Each number is 500 + 50 x the weight over its row's rms, rounded and kept within 0 to 999. Layers, rows and columns count from 0. Numbers have three digits each. The size before them is the row's rms in percent of the matrix's.

# up: layer 5 MLP up, 1280x320, rms 0.0627, rows 779-798, columns 160-319
# down: layer 5 MLP down (transposed), 1280x320, rms 0.0555, rows 779-798, columns 160-319
up779 098:513481547430542479438528491564503410488480406581501523539481490467603439467507540464583462454484455558558473515562471581528397483412431506476563603503571571522492467580443535542444466488587503454453591498494498446585559509602451481489468532508598553558499593532525599495513503454482492473471489463538417450569598478426496482483589596475488497568550526523477515497573502543480440531539434434422478526497488487474510516482510465544475487495508627441523486563517524548462368521572506
down779 096:504502447533458565507472421551527518556504500467548444458459497581446473563508570488547513418578526500563468525419500461529526522453516549535481497482507513509514533522450471462527576490480518487480486470472503438386432481515450572539523629425516553406411463553528627421500530513440574500531477452502507401481524409497526436484449517543470484529427373528480548493517422550488410504505469562503512496573532492509546528589537459495573450422514450531375453540402487486475548530522504
up780 106:485579502522422520591578465485503468517513488520483513474554487521517504493554497554484516495424504510448525379483571490387542476491466544593499450506546524549447494559445528477441550464434531434431469516494431460410475570528534496509510466523558564442612479500532478557484452552505497468525528474520485512591545536539539465496532532510440458557484505461609555453574552426503499519567538509506447545552525451553492567585572509478509458605495533472458502553462561484499380528513382
down780 107:447466552472564511458416462505478477503522472454518550478472500529443486444544506494442452424478452489575505488500513593565539475524516458510530532493462601397542494483451506465573475567494477508552581533516495501480441477505508477481454477498478569509499543492432585477436527520535446592482508596390508452476597627493473547512442497525484506511470545485584547504543549480511442521438473589535402469420570483503586458507530558490479424520574534568562547500440622530464485480476622
up781 097:480465545493536452516517535500550534479487515449523579588451380401505490470427546524487507510465550444502490534466497496448570534472467481485447496534483435512443420451499453492518508483516584514435581376516526463404490464514537553516448539431522465529469562434465499544501449472505561389434461512629492506489526566446553486448507488509515555406599534572513494545544527490552535437459617511469470512488469579521571480482550412442506401549516515504600502471453498411506608476522515
down781 094:494462506471517420491560493540481481479504491524567499472542525508553531509460536470515521518442455512553466440450492540452418447559472546569562471507503602577552506558494481403421487525436497419487530493566497518517566496431524422580483487569534538592446467498558443474457485501480475506459511533470530439579528580498572511592526467501541425525559541441559432434508515564548455495547464468341531449464533473489496517521471524539514463541518571467569548507481319516440424524567448
up782 086:420466482515473506453527582560542471471558558480521460463460452486534558486421518475561556437553598492513520553595400491463513471446563489455560444409439617440482478585500432435554581554534555501540527513611515560452534492461529515530548467587496460528481494533557482562569480588532549483432522439474431654539573473544534465463495566488550509558485538491503499427586551479532531498532497415473480466461565586497500502460510522500457480510495495453571427468483484478534541485514565
down782 090:569504500478487492580455466510562542485477459493402499467516496493515460448454499564434495488547475541553516579422507487487523498541390442506550537508402439496601568486502474453440435522478464493542592537505546499470547540524581490438484520551431496438534486484474471506421516487496496444595535561533503439454485427530532574470467491540454437491405553422499523498456495528503494545552574519500521567449501590503541498490488464538544435539391405527549462569530377516460466565462562
up783 096:543480483480475486452476506488479426500554442488464498544475507541591555541473457485536497555436507481520535525590410443403476586490436495426526551445464461528444537492478481445637516526528544426517496512488507426482541446479500552487587568552569425571504610526604667560399458383530474429452503524512511515540504449496550536499468451508480498562557441479481431489465564520557511501504464433479415448569530516496509468519580473433525537552528511561501538507434521445461472522556486
down783 095:444420512513591397522524549531472545446592521470546475527495528492499493495454538568485420531508447598578538491561424450492485414490502475490534491489558413392465448548587447511505499483565467456474548457453433449604518536511577408486458492537494533474489486506472488462538496458442493558619512492490575484481403559586537507541555453531563524442454446511508446476513417561482539445468393483566429434516548529553543489509514493460432445518534401304481504516396381531506455517561534
up784 089:579476499460414561472470480512424442544526489469512451554453596551464477466453517467487523467426510460465554475482439705426513629473440457511587633503561494428476509524446418515558502464579478568544466391575455524462562437509536565527496554434497418505477498612434501547494448583623465502515479564525565516496476584493535471402438520495469427528505480518449450413508486457458483485508447415481499445510484548541451587489486538428571464409447527458551529492516483483515591420452451
down784 097:473440433539500438529530500451507496488482489490544440545443457419478443511472582499422428532516555538551469527439555480565503451525505549526570515398498528655535501467544478455407517443456486419495551444489490502593449512404562480455492593561584514527452525492419506567561484498497568539443468487443462483576528563487517415511563471430508584464469560552439409546458485505484461551491368504468573499519443522537574508457472567498468586575557603515535485554575417512525476550516541
up785 097:515518491545453514517502462550647399500510491561478449504586572473500409478535494525524498454538494467570467515490501487442351522440470479521489424489511456463449439552457468608590531608465528555589498512531621489568476407562446431474470522395465534496449546480489556478442561481499479555479471468440458444406444496487444441491546477508490486417546512619477501481549489511432518548527536487445501483586554376475534552468506551493548566422543417430465545575532550423458533545591507
down785 100:455447498428435511506519481474532469507478487543544494473585485495447458562417497460540516466597455493503521359555527479518510534480542426419519559521555548522546500440531503468431538472421523478389458500503433459506481502464473457484458498568491510446546423506428398492502433401506386476486493570517557260437459449509472514503490486519420428511530431534474524502489490548475518472557498519522447529465415518552432476498456463485487471592440519447422583497485287500524423529587409
up786 096:471538544438422450540459530497435512456444436566520416451442504466565466514428635496480541489509419554498519540553481544464391368487472482490473469470421499520472444528482519429430493522480519409520552488562609557489432506468516459450496576577581470459549562419557524512509548463563553529586527485507459471513571583477524521396464492409462522448525417427585475506505485464455515461483447543524563482505556493510537607479510492603541425544445525445498574456486536480439526494558437
down786 100:531472447573568555456536423553551393430436387547529512491589466563451497548488450476480435467401567429591458407426449467539556458475571474503526490517486551490485582533589538529581506416482572477528532394491550471436547534574555496460498459553518521486387481435446469536459528499490450479515372399459450557500564448474542467484496543495502506461536495570481460472560417522488485500494474460514401554572535500509479433475487458402546577528395491516537477496402418516467526540509502
up787 095:462484516502486477464528587557462544539603531526499504588593494484563445471461500557523551552625546489450531495502525544547513452516549449576566430528399511555528510570503508492484464449469619440535507458461490459473444459536546564489536507495530554467509532544437463574527446563506549486473432519468471501514574479543469515500500565524435491484391527490460499504473550537459496472520520479545527479420475454497507522487513472450508466465554475536499507442532522553483534467528490
down787 093:486432526459473458444530458527473429530452482452464495516475473514483501371423510554483472480452455548520385478511386518470420491542517505556646533458484487464522491412427404446444425486502420418485487590562461504536561490478459444535418403496486471558480537566524453475510548500472492589483622476524495385465506496514431501445561523477542464504536511557542408494585535476535510489419508460477435550528506511505554468481439439594532497540491501470487402556501479525513535592440521
up788 107:370476506477456462470531439462485472489581451483533424581595511576519482549512464566543566452550537541528472500516475437478495573433465501557424580517506537436511468437571475574577554422593543432509537501604469477512541521568442499476452531420545459552452591448534575576524528507556481552437518488458543477445567516429457419563481519537447564529521487556488518514609530600414475549468516485471508508472455501466533447523527469537531541471592504501414566426486549440459518494582447
down788 106:597484458538544547536434504518425525481494455508512487594502515427503510534511448489544465498501407509497437481511495468435478540515583551538517407436490540523496564462453449452535485545433484454428469454443473499487397487564524465515504394511510546499405446566453494547489524489496530541507467500480590482521428465519483487409430458485529506448521475462523433480525485471357533527533421536490465477404478442454523428513516462550531484468621475561430596500442493408534533513469514
up789 096:478491558501517517490546498537570436461583458501506508572568444509448562485504458578521531572493539525460435519493393494389474427546488516574403492574465554456447450593478568487542518443488531480440507461509400450531523466457509483458464585489450453504500495529534555497541443553559508459442458594506544582421588531489553518533480577537449596465465436523457463509506444459490538593536435464376446473531493443512490494457513553506532495460488514443555610511536523578442596581521494
down789 093:522624376416520533505414500458476482465553430475428517523535463493486531505486511494515453590494574491469437535468480591560513480571490579461508441542456498558556506494430456467519461448564468502513509523457417476528448546455566509476451579436533468534341448456473477551461518497501445602507497552415545504602508471583502536514511572502479504425447521582455448498522452519520421401577512438527432436457479458486495511536488534520492542510573476500567520571568329522502517562429448
up790 110:517522448587511429507484577497485521455436524548466484485502473591620434559555485581496518511478444443505466451502479541349496570518517523438528499434463497437422450577559501496493502457430477504357470483594487565379492439556488580597529521568554459516523531462516427569443472454417517474465542441436487562509485486472574482436555467429473485514487591435513541516413546458398442521570576547537549498549572571438519448479500539510440570492523521514465494508500550542482471411503512
down790 109:553501447485473477534497483525479540465443554448429528552510447520459519549557484580528505456510441585566480480543524516575457562620534424436603547577411489418431486495570427448435570456524577555542521439543468532478468459662500557463406531492446504550487435578470414553429510555515534517519475513549419479475530545483486535470545424506543582443492546448553487513511475423490503506526406497479539501438488493589535478445535413539531454492512521530397518543542496499532478456551411
up791 101:445566454538477424438486496439469509509501552518491448497509421484456492450412566517493489544481571442495504478597493503473470490450466509591441522518461471465530505577458477464535486485485482498461491510513566502511460533541430454499579565456491591445529557440540490509469461603487550441481363491530464593570463537484573507487527579501558567433540509516481499440529484439547394552586459533569497513414561414523508473572421425502575537543547456531535618497448544461553556615539554
down791 102:492489536573508482552461537546495477455507523473519549478488431555573518434433489525523491411484445464466540411504510498523487521427518528505576593402460539535546419480567535467387419430405507416459528503551424517502551510469539449493492491530484418564422433480497492562472500486461513556549562501589521481523486512496549573461459397465422451531495561494438394498548502555508592481464461481495453535491546455484534484503466515441426498524481586513495435481493379589462456416463503
up792 099:486565479430488524497528552508508500567489509484528477497539494383592467511475491527396559449495513405486483467538499469420564441454506450550461495472510537482520480486530500456452503519556514557553464485533449527572474539487604436465437558625490476511560399545508453518484491552540515532496544486589383541529599554546490564468526621569447588420547459452552611506539543565490457483420533478508516477566538470475454575509504494544436494443473515487535493544497556508467478542507479
down792 102:482524490493511460535463515505515444577392508556539556486503463515533470431422566501547507502482391529539457490515522527595498496604543517472514444518426474455576562478500479416531418449410546477436528514514439527473514529468574449557543417604603508597452389501466462553567503518464465497501570450409520473504534481505487454539453504433553517541472560533408415506509545558582569390562489574422469478495540514598525443471481484468535493551465463404562594439454413547556557492536559
up793 098:475503584507468543458561464443519425436558515511465510678530493492611388467455509510477523542424406553529517554492466527532441509483464503501542473575494465508399580528467525471536535527488614439480454485520457575421502496549506560514487548454529543502503535517556460493452496482537579480415471487555476508496476533382508497533544541603458450560474551572509495462503470547505560517493456442444598502542510472580602487486488435498522468550521610581581451487480493469396441532517507
down793 097:544524454482486498513541451516596503427611479455584410538489492504477427518466492491520539523410570524443471497467542510482404510478447490477552546435504499445527398540564488581535505452519579546514477503422541438514533529501428485475503584474496492473427453488459502503541525544448553521498430485487431511489486573458474426381474473490522410456499461527397505488510442465521561499454446509500504509497422512563466521532546566454502545483496632485483408375515258563510504486428461
up794 075:516488457467443559439547500511489509467525563527469423511440546527582525540524511519440422466472532474474448538469480588373478455566501536512519528543449599431490547580498504508478542601414473545497530526464522467491514524513500495528456434521523476565536459546450427505471529456507495427419550471565505474501502506554467480423529494461583461498556480532458548474551502552525507487470510338483506557410487443553446510520495496410517497475487557419471527532468502582466464541462430
down794 088:404491604425462465574431465453567481561565471529473482524561515490436454556507538486562575454573545516472533507466560448553511560359491532444451557512467466535435517410511541467445493480498476479511477401574480551459471482528456515455584535416416522397560509443571466467520436501585522533467511474453468539427473371360469590523563501552414602499337505511482523561528532496444419525538527617530596448576474511492528491462532478488492513406586446520472565569470338488554470456556596
up795 097:510491497504451536535502470429454537547518499464510416575491409473511473514486468477554479546434501588478431528597474564429455481476474477493463500523487592473496535559558517458441502442557498494534505523516469451572453515514455400500413486545498499504565507537533559499613469427428559576543490577557523570566494645497431510555586476446565502425575441510588481487565512543495496507550570531434415475530501494490494488542466489446488507483564499440562510469472568449510520533586460
down795 098:411492477423488465447639453527392490569496618552473511513455576535494523478510506517569494490509451538491539485486534559562471516550492594440555579455495553573403517513470508485412420464539556467470528427547450511525473586409493403442602459499500503507567547487516524395547517471521494469446454515563512567455625456462500527545519535488493441461449434414343430507412431472476497505581527533551549467488467509503394546601519450498522481577549545495491431450507437537509453545525489
up796 094:524540537462512529494537565476576344550471435438417588548492531500479506548451485554561502489496423561448587494558461437503488548393496546546504435457519475626452477516550387413540556558492508569480550500514531506526483433523460538576564414521521602497413606429497567546471585555492466457551488479426468468538458504532539560594623491422427493514513565501548461527480529503510454550463529542465489436512512545467515472538531506498556535415487498457480416517562544431509452443511545
down796 097:572478509533512543472469450386559567531551508507511545451543426523495505522503517479499473491472542515515552515503530464529489567439506482511439446524515498452421537429516563436545576504435435576485499491490456457438512433457594497437546488531460504454473534562518481422466565546511428544518591427573545461514478516461525528496396432539504512461501535436457415496481490488565513485488552639447527573461507523621490491500500487418510456471492489497514422530573332540555516526527498
up797 102:450417476570422476536523491477479560532526445515428425564446533568444483482439479641529464579511542445518506456546451426413589408523508473587528469419444527526490422493532486450529461586488505471509542466522472478527464471490490435498578502542444640406477488572542532432582399464539633488480490516556395495421538517570523459458463538601511594557487511462528476482455540477498556455591460467519595486524498455442508452475463506459510420447424531502577459537566544502498515598547438
down797 101:503447463532550470492496558574459508401490576491581551526512578535513508487448534418433532483524487484541454525563498565496493500502432577477527491432505420461586485580603514476441488492490494454449587456612513568580556490508518409509464531526480516566436439420458455472431445440587499423461429494484557433550498560481491407539546542472544433638498591494583396538559448562568469519531426525497394486480524535518505537537435504516482533557556529360476487492519362495421480504546469
up798 098:489545545474438492401467527495493529486612451486545511578590487451517475475470545477549502592513464453468516464499472493465473541505555568438460544510539525501494487523453561466508550469477572538449491467495481471485551468500435509411465511568584494376566546526428588513448528464592513472493521634549485609549560429515525455455486480485486442457481547529466526566494515426461478523325574509488551510540524446473433526393556412521545598484546442536560454509490506523407533431473559
down798 098:513489601486562481533482440508525506552506531517497488553500520493558485465533519456541498509519502621470538459481502515522508414473416456528484547531552510450510542567578532469474520543456485544541547463479497552440510607521532405490541525545481492550526440498426454576520595511560470475484566519515586521495447455448441533506570466497483586547480510523436448512504547475473476416482361436482618503483587474547400483490509558538527428461571474518546441459467409480514546480598607